Each number is 500 + 50 x the weight over its row's rms, rounded and kept within 0 to 999. Layers, rows and columns count from 0. Numbers have three digits each. The size before them is the row's rms in percent of the matrix's.

# layer 7 MLP gate, 512x128, rms 0.0812, rows 154-170, columns 0-127
096:505561453528474517435465476414500487481503477532471487574563544534578469535515472526340547554536509514455509505515571532547560587415487502467419544465566497450427504444490499552563554499442426436471518498507443516468643410470477569549517490521527507509564470414477454439503540564472546506495484494543532568531534417435600573489376411446514464385519564463490433466473505487514476510526
100:497392459525452473529557541504561560463563561549440555525503543533473427490427561511416571477537556506460444496452488494537445476452504561541415526448575546406518487464600501534478479481553507447508555605444514517537558435557471453388555447425486534388469487491466370507524481445479487573508518421516518433530502542527476546463529383503511562395483558499554480520569551532488477489445
094:557532510558509411559533581416543512409494445518512568466487463529501521426484590493418523444512456503452540537470516521476534539545576561491513468537495520495555477422530547430323489532597513498588492493487466488436496512441445477549448537530516488429502558469509528499566487533570477513468541607391420582566474591477469427457551470510510456535568475469476468423601574482456455464505
095:491436511485509510492548565470481506473461548471480563548419552411542454564399465520482481599473563560494537624555558476477517548562469504530454574518493518437397519459549408588529432570467473463542555563486543555452431502478523528533544601538489571488584455511540512389582469467455486529471502483451514478522446581463539477456508555416534545446555495507424488456479479590531598516427
107:570583491513543491491549556530509548398405495485464509419497422423565585521493518511501470496439469438455480435533566519500521579484533526556512414405498497518490514510470489454552542589599434481542525536478436603558494548551359485561556474547447467510522483501415624531461372436537509468503531530515566579498518485438453438517477522533443550486446430485526498450538546446526470561492
104:518517511506495548429528500492437560463470516529489609483480530430513510496553609461538555508496522550550607516556511431607525566549525519558535572555471508563482473530466487534512440490493504557487493601417512485396511472388609518445406546444514519467416437417538471531547530508484522530479516512434515468568445502437520476416518466531447462426553514484459473420567565451429460625441
103:461494470604434453599624491614399494471455483491477543551523540542486480588511501519426523514485511461480455535388483440480523459538466515462506494520431479539440530541525386519498596521484515434549501505464549461533528444391414491390551506529562571502490410517456444553437431543501479468527462517526555546500467499535479604481437577488415499577470446442572497460528518536498483541427
103:438506498462460468459427457549407616440477441487434556469393487544440525512470565413455546547488520545514569466454508462512462485566487489609468486487465552493527544593556565518505558423522569578478514440488513481597511604501425524522517507489509542500588447470490467510456458518505525473554522489470492603559436519563381473451457459530423478566516458520584540520453372542563464490524
101:414538585442539530501431484489516502443504456421439516566523539627563550604450446528440515401482481476452509542399535557508595462407459396516500418479493512478559494506532552511566542466469463527451500482469512491508519548427474515406504423543528527585427502553581531528550501455488439554429556417450507536513455471438559492522430420557429552480584457547494580508533550505499488519497
099:493553457488632496518389464501470505451466495431508582427438522533553488539583556532484568492490448431573572509535495462511430527569602554489512493415544472528510543477462460487471542544361570420522484398504442470531495427507499524473566476453525487482485497493539601507548495482506458436528540557513524491511498565406483409475590419427512532525591484485416545536478408476542427478470
097:516534492578521486477580486612473492458522459524514556568523513531413495429503524440484453507491416451516568459530561506552468497636483494434452514498460541430485490497425471586546447445494485374628485496447517600477605513525536502451501429434512438525540574494566525564521526528382520424479445466529490488571550503535544453518546547494561428440488514422541433481484474450482511513399
110:571529468543552512530544518462476431477445447553474561451498479516537492501464423427450509522450476472486455463488588511583506502513442590444430597438532596529499459450526459560479453448500462490562542454360571430449614555509551522513529448495454521529441548450451519479443523468507447470492460505593610449568536449517560537451477456554620410423529490463478430550481547487533427468500
107:522392522530517533457390497445492492539550476509546524525596448501583455459398570503410543481460569495510512485524481487513468633504466431536473523463630511514538589441463512469543423534514539448595523561503513530480507596527485457491466428544521473479500550513550551447473533444536489423525438453437490403555488422407445483518540441481564431535441456510510498571538591573484462542557
107:588443558568592564570474520493515489435472474459503476501485440473511406538483471501454467581539470537455466587493555444537438487504467477514477496436450450522557511464546445421562499531575458538473559512509539500578495475463460488509497487498497572482576582604402580457473404604557442408473425418449518521519478446448461508397537482572561539596513526564505506484491540456430438508412
108:503439482467508499547481558495500548454410488525605630533530511506572505529488507530443524432489508466417495543500501468604491483550402465545507518610471544568541528526423472452478388529418458513397493503401485530604542524517458499530543492502566500462438475453473485494468572615433520568480601452575514477481477464434491558449497471552516578504498452485487444402577507418551486484447
102:519549473482466514475459515453474427519533633504453577547612488525566439542429512495416546495511529594537476439502460450469487501408484496454450493511443595451542558492562553482444499519489515453433447437533475509604435477497507556402513641479542520460499531559512486583511470504474463474500563574395560515542520501509447601423521494512428469491537543482409540466448522369519497531508
100:446467541486422487481418456563516486623494468499422470429475475567543392488476516462558528456619416528440455477388549464589473485546448468529486593444578535561519567504540443486541458496559546542460543505445601490524519521485546612562471454450517539516389549485514530574559537467519580488468478450471499524493487464544526470490501455585511461551594488488512589428497457529493470564459
# layer 7 MLP up, 512x128, rms 0.0732, rows 154-170, columns 0-127
097:494422531413451528557471547554489492463480494505523481366480587419558507492470518344571538534548465521575484491522569441553363479489490450429409549523451470504450459513511526482476557577517569511435505442426553476492403527488503536520457564529498567529502537540581472533451454455598543556399441467432565552444572465532470549439495502519529480535572452532545519492459554490492465505468
109:467459563604589527458407504621452515582610488538491459437559532436519484500529475389483491499511533483451590596572509371536480479562487432436513539503504514500410423492527438505536528459539478511554522449487570427468546401537480453508520572542494504559466591569485492434472503437494441602525431500482463568524495449478483509505489469466456471523450556421405480562562509479496497500505
101:506446479489485493440539547503505440509508524409502490561597462516523401608501520349587439466522493533386452557505485482539518530522606518481556545511548509495535407490539498397451493494497550418489440507443530468420581561450442475467572574542464542523450534452480548485516485480530498492498535480445502523504412454516573465544455594447589486585503494497423488442580429576533506431524
097:574414418471502476535571381462448511537493501468524532456507567470504402523516501579574562512474582423484482491502501517437507504464529454475538569522578495476450500527524499430462521517578490480610488485517490434406500450511523395398409628525561401487490520505446558474500549521483510625548555496523462526598527477505493522485392444477497542416530484491446479466591499508587512477482
105:521438438455482475541553459495566506525490462385535491545494580581534548483557424575514531520554534462510528426486446454445569400526506377469505494573539463477527484415489507549585515564528529464564493404546578483400576491528504474553494559438445543444386474468546480524561545564539506572375444519532459585472475435523405518504514489470448455503492523468429558497498455520523452550527
103:482513529516505512574467561473560410453467496585520485564435434471449434548495514545432447476480465563548534555547524512408413472479512499552442495516462430470526457524528538450612500564501468489428504449572575462589468550493463458549469449570512438520600521560451452469429449477552384459538485472514563483425500543591523495529404461639539454521552482504522509490454526455483463528620
103:476570524587487469539611422488503492549516527495509566511521513481467525471500494467536631530509497457446444440488549509533493475522469484499503591441419513356461592452505400483496474440515438453528613490493604507441499555533532490502542513540561535510619593474451533511452482474562516539492431426562476491426617490501451438551480489389492507439534460462507463578569464458549487441492
109:486565470501520471575474486545462468571445460527477551450486529559573521558592521523493545485431458525465470438541441616474491456489435449459575537483564434553476537541510470583407486532537446495483509450577463593561539422506513590438555524441589520470398450470542511442520479459503499400512604592529456413452460481392548457489512434502614501569536531491477490505495517451482514425511
097:465557470477580505510468374577502501470464498566563479548352515472581465455531528505496489486546634475464433456474455537606503457556503546533484517543542494498551487492519602538496467482478467552538550560543525487493462435499355515445513514437483529497467498510444510522537480486572544532478438539560485496370495436480483501423465488569535394549498571533431489385537403476536504437500
097:488518467529563561483537500459452569557436411595438483538432559515426507558492477506393448554552544499534577483500497456441530471430506468519456467501416590476490473525498622485497494435526450466499470551469585495504620459484554525505523438543467479531521481426375419474457487532425483566441512481569533566514551554467446581455510473433588470470487576536521421509508532444511567586569
100:528496435567524368569500517556421420532512476461560555456465445472529503478561405513490532431459505454573483564479505464456452581462459492454414551497546531508447481493463450508461415578516548498536548496549537391435460583517546559484526591482427524482412465537508527544424546562500530505487452466510601500500622391446495578525544559463500530467509486443459445520504466425506440526586
106:468497544521468478543455492377511533521565448518501493438484479554564569558555460470530484492465524468540547551541436581445465521452537520438554428486491462440398554403500520467396617507523533492614557477485458493498552418497579595504574553467484436537501526455468563426490481522491475548392536527490424439491549528554426553424614482485494558533497525569440511532545507473575496461433
103:498616482418424579424570486546511568529461525499557568467559544520441572483450519525535469462464546539518461485560403492424499473495536588582432456475406460486554502542463461450437465509494518471411524528434557493535485496470581429556538425497490453573532485523443491559443473529533531379507535568515545591381508540507503540513454478485491412488477518409490552498454427559481580525575
102:500423531437461611495563535534508515523475513564454534442456556487500524453476548417512489512533582469475410486553466404440500576486566438516526410611526540512517529575484535524483466556516493442505387452521355436488452466450565552501561470474472522476451472473494490579570560484475453537524523489450579576400454477518606589495500548509578459473501534398482495506534513445515521567566
104:578513501555594511484487541512491519549540524463501543424528496472430607449546488500474466509435545399534449583515499385567552487414505414472500515444536490539426562472562538440422500503528517458440470437568513598460479441472481455469526505515521485390507430593471536531511529514487460555433519500486425553531600516448427435572433454508471502555483559485511594482480612459596436476502
104:436458584557578510413514501548465570435445443496517435398476546518394499525519440492562547459463477495475521581566442582439578440512539491569458444486441490501469528464510402528553404464521467508465495497453580562467551541465546495567463417490534526533421578474488583445509564551589487484428521486559553483515429493434562509564524486529552584581371514499525485475484559494485513533515
102:517500554616491491461429479580426462486485491542397556447534486455506445560496526374488416519473498448446463541494604481548466467491511453447467567471590475528587435534447615507520521500484482555608526532473564478444495444589528518498565464535510544457577467540447555491518513455476490531424406493378490469571427502591521473401551515516451534505512486527546502452511435429456482524547
# layer 7 MLP down (transposed), 512x128, rms 0.05, rows 154-170, columns 0-127
096:494502447568492571501449504510489502398590517505490505515466392492412483576477499530411589464550564442640606474481548556426592465508503583524492469514527580574571452539510605526526502486539479490467458534550439543524609490503542502391532432496569384466509572464454464538434493413524473482481493458510539522504463509450475519492400518499501494589496498447432544452514496552503506535517
104:426536522475503566481481602527451544433496429451567534459506475580423571609478455437522431572509417522499494527451520527547490528605511532530381442480456454553619420605458564487548445575428532566499470470475399512501511523435490493473507440501549503541466482438463440487424481575501510414508541506517445514479523442540546500518499554490559480543523436655474479459505536499490546484505
101:429446514500495513535539569496483416431541513530597494609426499602467500603437482437521552510433547595548413585497469483541498443428566491483459437471465499503485529523546535425553527570546557480585489545486443418410498532476473451552513432557497533593485454453498524508473497496485530483478457573502521474540396543481524543518420458581589526555481420499413528497466421516518602471499
093:505473444547512486563503531467472525440521448471401434538544488530421539514512455474529504513533575549472496453644456480489541560509487539451466508560435524547485462438487475505466539503499493508436614618431359408503430518545582536551411511521429590489490520479600501424537485454479497505532617566435464531481470531476446506552569486446494531514462403445441528513571454561518441474536
103:480484422600483467430477486475501605514504573465492482416464469541557477426468478569565545527497527523538573555520609579388504502483530402582522463528503559503474549480507561524419501433576418496471588544484571558533496463518407527507490452554487527453481511464521493507418542495548454527435508560523461580480545404410449540533493462480546506538513424406544420480444451512493561497394
105:469513577502559595461398561588473504583519512496484520554428542500575408563499414515464614522573477462464423494466437349504447493442477444463492509483446558570520425471473522535460453461550480449548483597474535580471408444478431507490509479583498569547512555557456502463480480449502535484410503546524531519508507497569486558503440507598440523576527465491504539506503430387493508506472
103:524475460507514541564499431452534629481654503492477534518549512473530487474446374533443492535469445494461405529591461561596485545572523520457534539517499452481577480484573465515425404441431480523447439507483508536502492576552500543561540528534597419534562576476482509501453497619496496511484578491458476497454524446340565438520508500471547488533490465475538472501429489433525526519470
107:464449482453476548581495560482491463513581553530491586523408515625484496495509637505543552477501500500549484443406379533434555514500472548526434455366514515547493598470549441464497442534408532593536380485452451505537528508503499474449460435473513550542438516479541522523543567550507635524531536478456428497517492522462460549532561516473438479517435471554562486460535503534434514446476
096:537502485453431475525493441560488512456528519563569465557492364391525487473588482502469461552530507560421586513572450563507482525583529485480512471436460538555497583520454521524572512572537544463473517453455495539530519407406546490602503607421450517493530532496468497459527497575435476399530461497516503551491579528452494551451549401414441538571505456499503413605436470547493499490446
098:520539468544505603547550555495494477553497433527442475439491540516504415480467560473478451502518504494592567448470516456500475501582490429483570348494508540583571503481560482439461466391442420473504524437424622440446563550452505458548503504602522481485489522625462490452439501557479449530453615537508571485468523496559502501529414519507550424502598487495437479488553530481498496509422
097:467565498489471502500503510473512535526494563531424581405523500437509501515397392497509448471535448458537542464586455535560500489606458484458562500447464422507510531532632484513491529480424561479459479488480529601557517411550515495438474508600502475484524518491484558589556532512524495494474533533427445497482398429454532396548458490589517508484447480494469553411430633581543555536435
103:404449490478509476481555471528455506538469464511551646539596513401439513494421492525507527549461508519595486427540466466607481483550500499531513488458475640529485551428406542522404438495597440512505450478415531435496528514466475389421524485501443571486478389576398499512469488503572606502482530526514536512465505507541531470443497497483507450455518528486472565507541468550572581495491
103:560418512562520522452473555450479437576540438501518533483392531440452447462472475549471487500462511528434467556552552583556484565459470460547531487523619434512494485536511560439551503546444534443573503544510562479456490575473573441534492541464516509583478547517625540538516438422414445389538438435462453483505479493479459454457509445530537437580456394574552564565481512561550429504504
100:556541558554496473509508553480415520449445504601500463520533420451405401480521423463487499537449513529463514601457483477597480513525515513548499489485540420485488506559478425459467476514456515506464557528497566443510456537530497416520554505482447545430549515527410630529585477513496462365477528457469531503417471498572421480469488429570542497617450496437581555521553537489583469601468
103:521475552549541511557411509479545512602496428510470501477456570436536455492474461569514499551523501502458543425546524432509611454496400429563421477516484569547415419539450470524570513582434487546600478521428531483421533509487437403558456529566559505514514542468500569476488509486444495526503455598494579500527398544516603510450522490428527498575493479488396478459508415420541503525557
102:440436436479544446560454517543531600446532478513463445452460548538380486608575464446521503475550511496474475539568456505427491507574574441517479479546531546486543502503446479528510496491468492509502465435515588543455540484482501491604519470521512469489346503541496557533404600472532483478440438536459453512485463430450483474541562450483590572513399506550521576495422605467483580597465
100:502546479560566537536471394474624515384513545487568524491557493428559577511511470474490457514463551501534504462552540550363587624481516393580560443547447492532470464487556482467457490451561517474457471541529488501410477551509460408509491559463489464516460494460518458496357576428483465612470527482567494489557518497405476532443500508484510532519531579439411474480529525490487538511495